config.toml
n_layer = 13
d_model = 128
n_head = 2
n_kv_head = 2
head_dim = 64
d_mlp = 256
vocab_size = 1024
activation = "geglu"
norm = "rmsnorm"
norm_place = "pre"
norm_eps = 1e-05
positions = "rope"
rope_base = 10000.0
rope_fraction = 1.0
qk_norm = false
attn_scale = 0.125
bias = "none"
tie_embeddings = true
parallel_block = false
init = "normal"
init_std_qkv = 0.054
init_std_o = 0.0671
init_std_up = 0.0773
init_std_down = 0.0773
optimizer = "muon_variant"
lr = 0.00489
beta1 = 0.95
weight_decay = 0.0
lr_head = 0.00738
warmup_steps = 200
schedule = "wsd"
decay_fraction = 1.0
decay_shape = "linear"
final_lr_fraction = 0.0
batch_tokens = [16384, 32768, 49152]
seq_len = 1024
doc_mask = true
train_tokens = 139000000
steps = 4344
dataset = "wikipedia_en"
Each number is 128 + 24 x the weight over the matrix's rms, rounded and kept within 0 to 255. Layers, rows and columns count from 0. Numbers have three digits each.

# layer 5 MLP gate, 256x128, rms 0.0774, rows 49-148, columns 64-127
121155078140153155190166145136082097098094133147111112118121121138090098116120143151138145101101121099185129100121146108113122130174113134152101140130073103130122121125139099135141098147120126
119169139147092122155097136139147137084110128139115131135137148133156146069122150143102155116132129109089141124136109143094076109174097149136121126115117110129118113096117133117166130117134108
076118114130147157127127096122130119161114116147093166175137109073058133147117091177085091153129126099094122130126141130133141110101120117125159170126120123163141137094117125143146141102119114
110132125136146105091106128163163150133128126107097117049092173157132147117106121170115143138171129149157097106087119118124153168136151151131163149104133092180164135115132110145135142145115089
147146104109119156138153090119160146127139167154132161147102143117108121111113078081112154127139090113179119123152123149112090104131136125137160110098135131132101105163095134172133095114147108
119129114160108117132140155138102146118114130121088110101140148145166170124096177173125108097099115112114144138134121150115096106112120168119120084129134156090189137166161130130122112108152136
108157130126141104121116071091166141130112104149188126163138070117139103073095138140138120162105098133093134179108134146122086155104144114189089090147114130175135156141100139131170128151083075
138155123170120079127158160130140137103140105119133163131147152124071158125131158105100114146109083121122146070157144139125143152081172137105116124111154102153138154100135089114110167140152140
089066170087125099083127130149095128165105093096103118143138126081146110122105106113120103144106134121123150108142150105125154138125112174129175102128111120153095147134098162137149125118131104
147136083147169109092144145156110176118127134140126139118089142091097143088146112140120079127119127128114160119121143094181092161110124122114173160127136146123148152151117150151169133117128124
178113140115123148119093130091159120112106113108093118122141112155130117142135097165145116143148121122159132139178118106182137121120155122139109145109122084122118108113162097145122114100136104
144106129121121177121112093127132130112166162137154135132153164140087126141107193144151189130152117119113132102107142122153122167165110140114136082106115166092129116150092105157119168142143118
147157132053122100148135174128131122128168130122141132130101140105132179152116108117068124119115121088139137146116074103123131161168111158135155167146150114123128117111119150138131123176105114
144087132077118079153121112106161150122141147131121153136139127116135122132110133136097130144134154133170127153149134085181098143175136120123127145135124174145127126068130098161179136138104121
128138160135111131149115124161090089144129140117143115140119156133081125163128140134120111105108123082138125133156145122111171089142115105135139150160138130127091179144115117161159172148121124
139119169097121081098177135112093165106136093125158136146122130092131137122143113168066126132168090161124132131152129100147082144141148151135116142103089125105131140142141171124132101156122132
097121125162116154124160111123123121136072114158102143108095125149151106130116127160104129142111101095134160152160116107153130134138111154124146178165142128170108127135139151112121124123145119
120120110121098131148124173099103138167118148159134118146087101105148128114139136123093114141141136101183178119114104164088138170068117114120132136151117144122110079144153104142099122152107129
144155150091137162173171112126078156127127118182136121112098119154095124128091129086137110100132149101132129062143107155106144094117159162134122103121125140133135145089106149132092133110123158
125117090137119130121119122116149117120098164106111163090119113096144149148155097152117139144134129146143149119118153148146130142165104097072128146119108097145133134135107088130143130155122110
099141100113186125060121145118151109155165149129137115124102127123114183118104089147155132129124139107107135118120095126143143130129160094109145144148113122145113121162075091147124114148117135
116169151134100098112129150138106114093150127114149125152145123156119106166150107098101109105153110110153149121142139131087115107142142103143149169154150167167082106110130128115135158156120150
096096134137131102130130096104145110092145117138107109113146155099116109110134101158125190106157070090117130141154163128117139137161125119139131110161136118146098107108125140116109125155129146
102078144172094128092126102136080106108115135171147122140118131146111113150174103104140151104105142113139155117121130067131129147163143139122140141112119072134123121167115127107146170121115124
123155125128115093081137128141113166132144108141125101161141145124124152130132145116114145106151121111077147121116138117153095147109061153177105155160109106136142137147129146139121089121108164
125135137152136098138097134125129104141121135107160137103110134089081152160079157154081139146058127095189130153149108184131159108161101071109108106151137153132142087154158165142138100121121126
106138161111136150109099113111151167100125136083130124120132118114133135141097141120127126139134134123160111124130094140140149107162146114155104169123088075114134110125168144125093122149132143
146135124139143170138134105127157124109147147155167145166126109132104071140129097170111082143134121103152115122133132171100104083132117104093142113100171122132124105156148140126113127145130127
122072129104110105135097112120129149113126190125110132109152174099120104123144138158138121181117151137106112108144166102104119149141127132146180109120117140114203122157118103127108114135139122
142175114152144120126085168199102115108073114114153174140136158085161140097158158140139184146158120142115137202127090178104119143121115139135129118120104157171133126159153120140086082112136109
100086157157142099096130116146119150118144120103140146172119115098090149117139087129067116133112175144130127126106159146146151126157179136148134137093170223114120172166125129127111130136139144
156107104120122072135103122118111139180118119123126130114133123145138139156177104129132116145094120141152144115108108114143144128130150133146068112144130146106132137125083091152103093114114142
166155122114071129132088118094134090122123130103133084165133120142143131114129128134155106148098126092132195131141187115120120133107124104126172081119140096125155104122143139102123115126161127
131135139098136148118146154143123153149112151161125186143116154121131093102115132161095142109101161105114121104147122110106123158113180117116160140102148143123128111083130120155120157127142162
125088136111159154105148083095150139127185139093109122167119116101132138125090113087115126156146118126114120144108164115152122128124120147103117128129082124096125144153104131123122107112157145
123167107056140125122107077133131142106115124153109110126106133124146158124090140170103101125164125166150173113105120120099128149154168169097152153118138161126156141135157106142131084117130129
139116119102128100159102135127151167079149123116112137129087117114122085153159117089098100132127137092143148101123107133140159155136122092136110175144139147130088077151164136140082115137123142
152133112130166120082114095169125138173131129082117110117143141123087101166127107104135119155172128127075140148094153133094143150122164161109136103139092196097136157143130162139142121076114152
125114091077134154137132092076122116129147083127098139130135134144096139113132152116124118140143114146150126115139114153103112078117117157118127133107096168127114103182114105114130112114095155
097151128089134086133157158119144138130168099108132075151109098131159113155112143113096110118151100115098112125130080143156145104145140119091128137121048134156152161124092130110077087110115102
173116153145092170127155134117154147153096091130162134104115174128118145103154142109151120115158138101126097099143156153155142117091135116118099142100106118096159101094115161078117089142125108
120109131100134084147109141132129121141150166098137147131118157137184124144155115115125104187080097177104149092127137120136123150090119068159138153100132102176130078135143100085134127126163106
126120119111150149134110098115115101090082086083142183065090149121133138159154134096152154137116108120120089110142134121159126125111099069106115115118133127116115136115153086150104157124119137
121129144107168116152106136161113118137119130120125142128111119139108121099141161122134110121100134107215138099098152124141130110121150104121107120124140166111115084105165144121146163107111160
144131109166136114126087112158073137072098120099129111061106110120156161077134154109104115116159128163154107142132127124125139094108171151099104139121097171108127146136102100086131140125083134
175131134120131106153148113141135087165118160123110141106146135097119129115141168160098148143125136135124120072114173152125192174136093120163109122144133118084105115173095109128112157132159057
141147142172131148159116139115144129158142118092111134147121101073116111138092128131115134173108128136127114136110111113151137145185107167140131153140121126135167151121103168176138149176090154
116156110122202101110126117141126154087163116111142119128124079143107145126092119134136139119114140084086168119111123109152138133149101140148139129164151129121135099162167117124135103147168139
144134148122144144099096116176102123152173151141129132142178142118141107117092107139114116115168132122112127134158108109174125100122086155148131038106140181153162143136163165139157114110118136
118150187108129097179140115118146122115144138125130106147119087119120152171150148120140101143127149118130154141122142140092145134136183143094174110154154113081069166153143115149099108155130117
125069152135102119115148124156139145096123121142133134089114101093112103108128118106114141129126149118137133122189123117120080126144147107113098135118137103163174130120125107138083092124131155
104116143150121135125091107139138167139119137115108134124179151104112077109111111151175126124133115069147104117072138139067100132114095134131125168129103097120127162125091112141111118105131122
119142122097105152156180146142115125117128159142130147168153135098107150117113175176165141150092137124156102134141123134132123127106191123115122131084117192139143086145132184097162103136142112
155124120101148128133127105094141099126100161121166109116100098151169104131194153134109145118160137142115107116143103118129128119162132140165145141143107130112135141175086068133112118134147086
127175121104118166121185130135147125104112143121126151121123093130132128093125120074161093129146119098147094138139105153133107095102131120120096151183119161172156155121149108130124094105123108
134179142139135127111149112153145081122144124151125135104123157117125136133100163128121171124116145106091087129111137130127108126086139144154123147138117118098137138111114110127144126132102129
142103124118144166170108129156127143138144145164122198145139113126108124118100055131122121112137116119120150139134086103135131097127099119110123112148163095118081101130142121141087157122151128
090120103128159175097125140160129121103125119137170170138120094174150154125121124122153122081174148126099108113180102150137143097174149082121130154117124128138128142155099139142103147149158152
158138145156156112160059107114116147133094116126146116125101103101117121155121124148152119109152123157152176155119148104102091124097167141139090103073139113116122119125108115165143127129089114
154112165103086136107170105143095129131170136107133143158134161152116094161138093123143125137110151147140166141159139145067142116132156106110093147123127142136145096166117113086127146147160118
131123120133056120141112101093119123147126115127148181115110150093149108095149120079116097129110123151133101108141131113125160126117164143124141150103136167115106107105102134138104124127174149
149067155098140133125149167115090137117148107117121170139124165117120164106125136116155157193140134111151084144126122130094174155119117127143143109087110141139134119147125078118137126144157154
107156122107096147177155154092139107129144130144116126108113170128153090114081114134131096127136110117114163160112082111169115084101131159148132128129120164125120127127093156150126143160153130
139180107146168161127114136159122166117121133134138122115139100160125134129133140115123106151130124112128124091138099061173142140140112115129161124147109108122160091093072142148086082168156098
125138183088168134116114126113158096126118177116108111114147118155059121114162146105109156177081145134167117177103156086125113132136111093145109117078064160131129133082098134118184131133139143
097160129106151150097134106118122133138116127176097116111121149125127123099111146148140123139126116152119160145098151142138142142130121143102145121113114132127086116109148085125122139134083100
156149133127172152144102147123116100088093161089183133148113141112103116125091171113130101069087159154105100131115173089116109153163135118105133119136191094136108109145159149134118106092124098
080163166136142152112107161139109140130129123113081119118136127169168105084143130157077126121131139114109148148110132137109157120123122144161101113168125120158136135074106125092153107149144122
097128126109160157117149101095100122124124096092108117137102116086089094138138111094143091098120113132110149119119119081164120096165097140119142132127154108109097113165111147123105105144160111
106154102105120139106136137111127114114135118120167125116129116144074162091145076101130171135140116117170128113161131110077132108071120121142141126111130120135134209120087112137119132130127132
161145121147179140145173129182114106118116162154115132095124142145134159131124133089124122128145125125110137121113133156091101151113144163102113147151101138114147145149160149086131136101140126
123138086148072115154124067130132124136096128111145103117103117138127122117105121115120146137117147173103138122166143187159158121129111096094136112118132108112109154123138139171125120121115098
136125133084107148136152127161107072122128166144133102132109136111124115154197097110114097107119101139129145142125124111133132137120137129114097128133134146158145208142100125168136175126122110
153105177079154115085126166164157160115114069108135136148151176108096124150160114137118076151091152120131128085120113134165138096104100085159158167119110129118136126115100115120110109160111080
156095132160134119130169103152101100118105120133133140112095144140117111066143167074151093094138142147147112086119128117126140072132139128109120167146133136134109130139101176191118133161108128
155145096177103109153119145149131112130104143142167127080120121096126136104132121114113137131115104079107115150149096155129127160163122150123138165153127111146172163132133115143157162139148134
043179136142160130148122147117091130118103124140155145121119117097099134101112122155098128110086080165129118135183129122149122163151135142092093092144131111141077147110115132105094150094144094
146100116126117135158100168096148152134133150123124145107072134143120096109123123117127121157121167143149147119105129129132136171137101119154172131085118118108107072123156095045103113121120093
186142112130172119137116112132140123150151131158165161112119165121135145111096104068112172103140085091108130133098130111081109123117150132151128109138130095158143129138108111157109131074104116
151124135122125118136136098177104120118096132122095172094126115113149129113098091141108156148146166117151143113087123181143143103106148104113084152130125127063097119169146130128102098149126126
113155091148105108089141079130143135123090123158123096150117151110094083147093147142113149109107142107142148110126146163102123126163142157124147158118130136081128137097137132157103126142142105
152164086097149126163119131117138133124078123123104122145174142155159110109093131127145132138129125176138119143134117170119069108136128090123124142110104128116098133115102127137159148086156126
121129132155133137131148112102149131120138145157156117083144167149155169120160084102105141134151123146148125137154134192128126114112137129115113134096122112099084094099134164120110124099140131
150103110149127123111083145141157134136119149157149136111119154126162113074137153125162130132096142067128089124091110075143117120120139142131086163116165147110139115088091134148111113119150102
152155128156104124071123124128130089108150115146152110155111146160141106132132078122119148156139121115126128123135129107135136103105134158151125120124185119130119147100120145112087121128113128
145139117111086136128144129089117118143113101084166136117162138111130168105115084109155104152102135149165114112143090150111141123148114111114098107125146163097133113103164153170168145133096149
157072114144112087146134172119117143123091100137166163157133148128143157086122138083135138123143132100153108151109142148125160162147122096107117158163155158112133107117134128093149126168158094
132157148124130123138117150132111088123153119158151085150140144125096154159181140104147113093143139099122155136123069114157097122109128155112124141119105130117124104074084177128106107127062118
132126112096127141145151137086068181129146120145132109152145096161136129101099135122154135094162143149119119142141126102127128159148124099128117107099133158089108142140082179106134133085134093
092094146140112155121124152105136151157135178136102092126158112122099159142169120119137102140151143115135126119085137084097119153160127119115091139097129086142110159146153138136105102084141121
135106134101177165125124141100136106129152176123098171128137164152176150182105123109178084125129154152172134212137121116167086143105147156131124156119125160132149097164112164118114133100132129
129156117083161115110110076164163136123128144161131129126138158070093177165126127134099135130139102078140114134078121101087119088137080102122160130157088127146166117177146158145107115096143157
104126096161099113129087139125097142133116118179142110106147124128132101113113097120151144116136118127145126092138102145120135120122116160155163112120175134135109119124108120083146155094160100
150174130155084143137120134148134131123112105100130114085107108111152130123096137113125143144096086130123160142107147135098109142138131120088118149124107141078113149115130135080125119135154111
118095153109106118142163134129141117154107137103087143106108098126122109113177085123140115141131133110108142111133123133149107124124140119109116114173107100122094187113091096131140129144092134
129100110164099139172124128201161139082132123145133149118119168083138154112139124140136114171126128142121112142139138113167122120106098131142129141130153139123171131129141151136111140134129112
118116103102146100145101092135137161147114187135100137121141078099127173130122124130111090125141092167140079145141134150144153149105150107095149147107127167113139156150109100136137149149195162
069092146098142132127107134119151154154121092151150136102151164145083168120120095131085128145109106109174105140157152116121157156153118148173102140180115078143116131107109123140104115146098131
125115129117123138111133123123143160121147159130106132149157151100084073132133142105125080124122128093097122126157169128111132112104108127127117148117088111137148108107132128183098148139103134
095153151115139075134156129142146115114158166113136146158059127112110157102119095158118140139103148116163109110139117127095141110125149146141095106074125150138151096149151076111113102046105140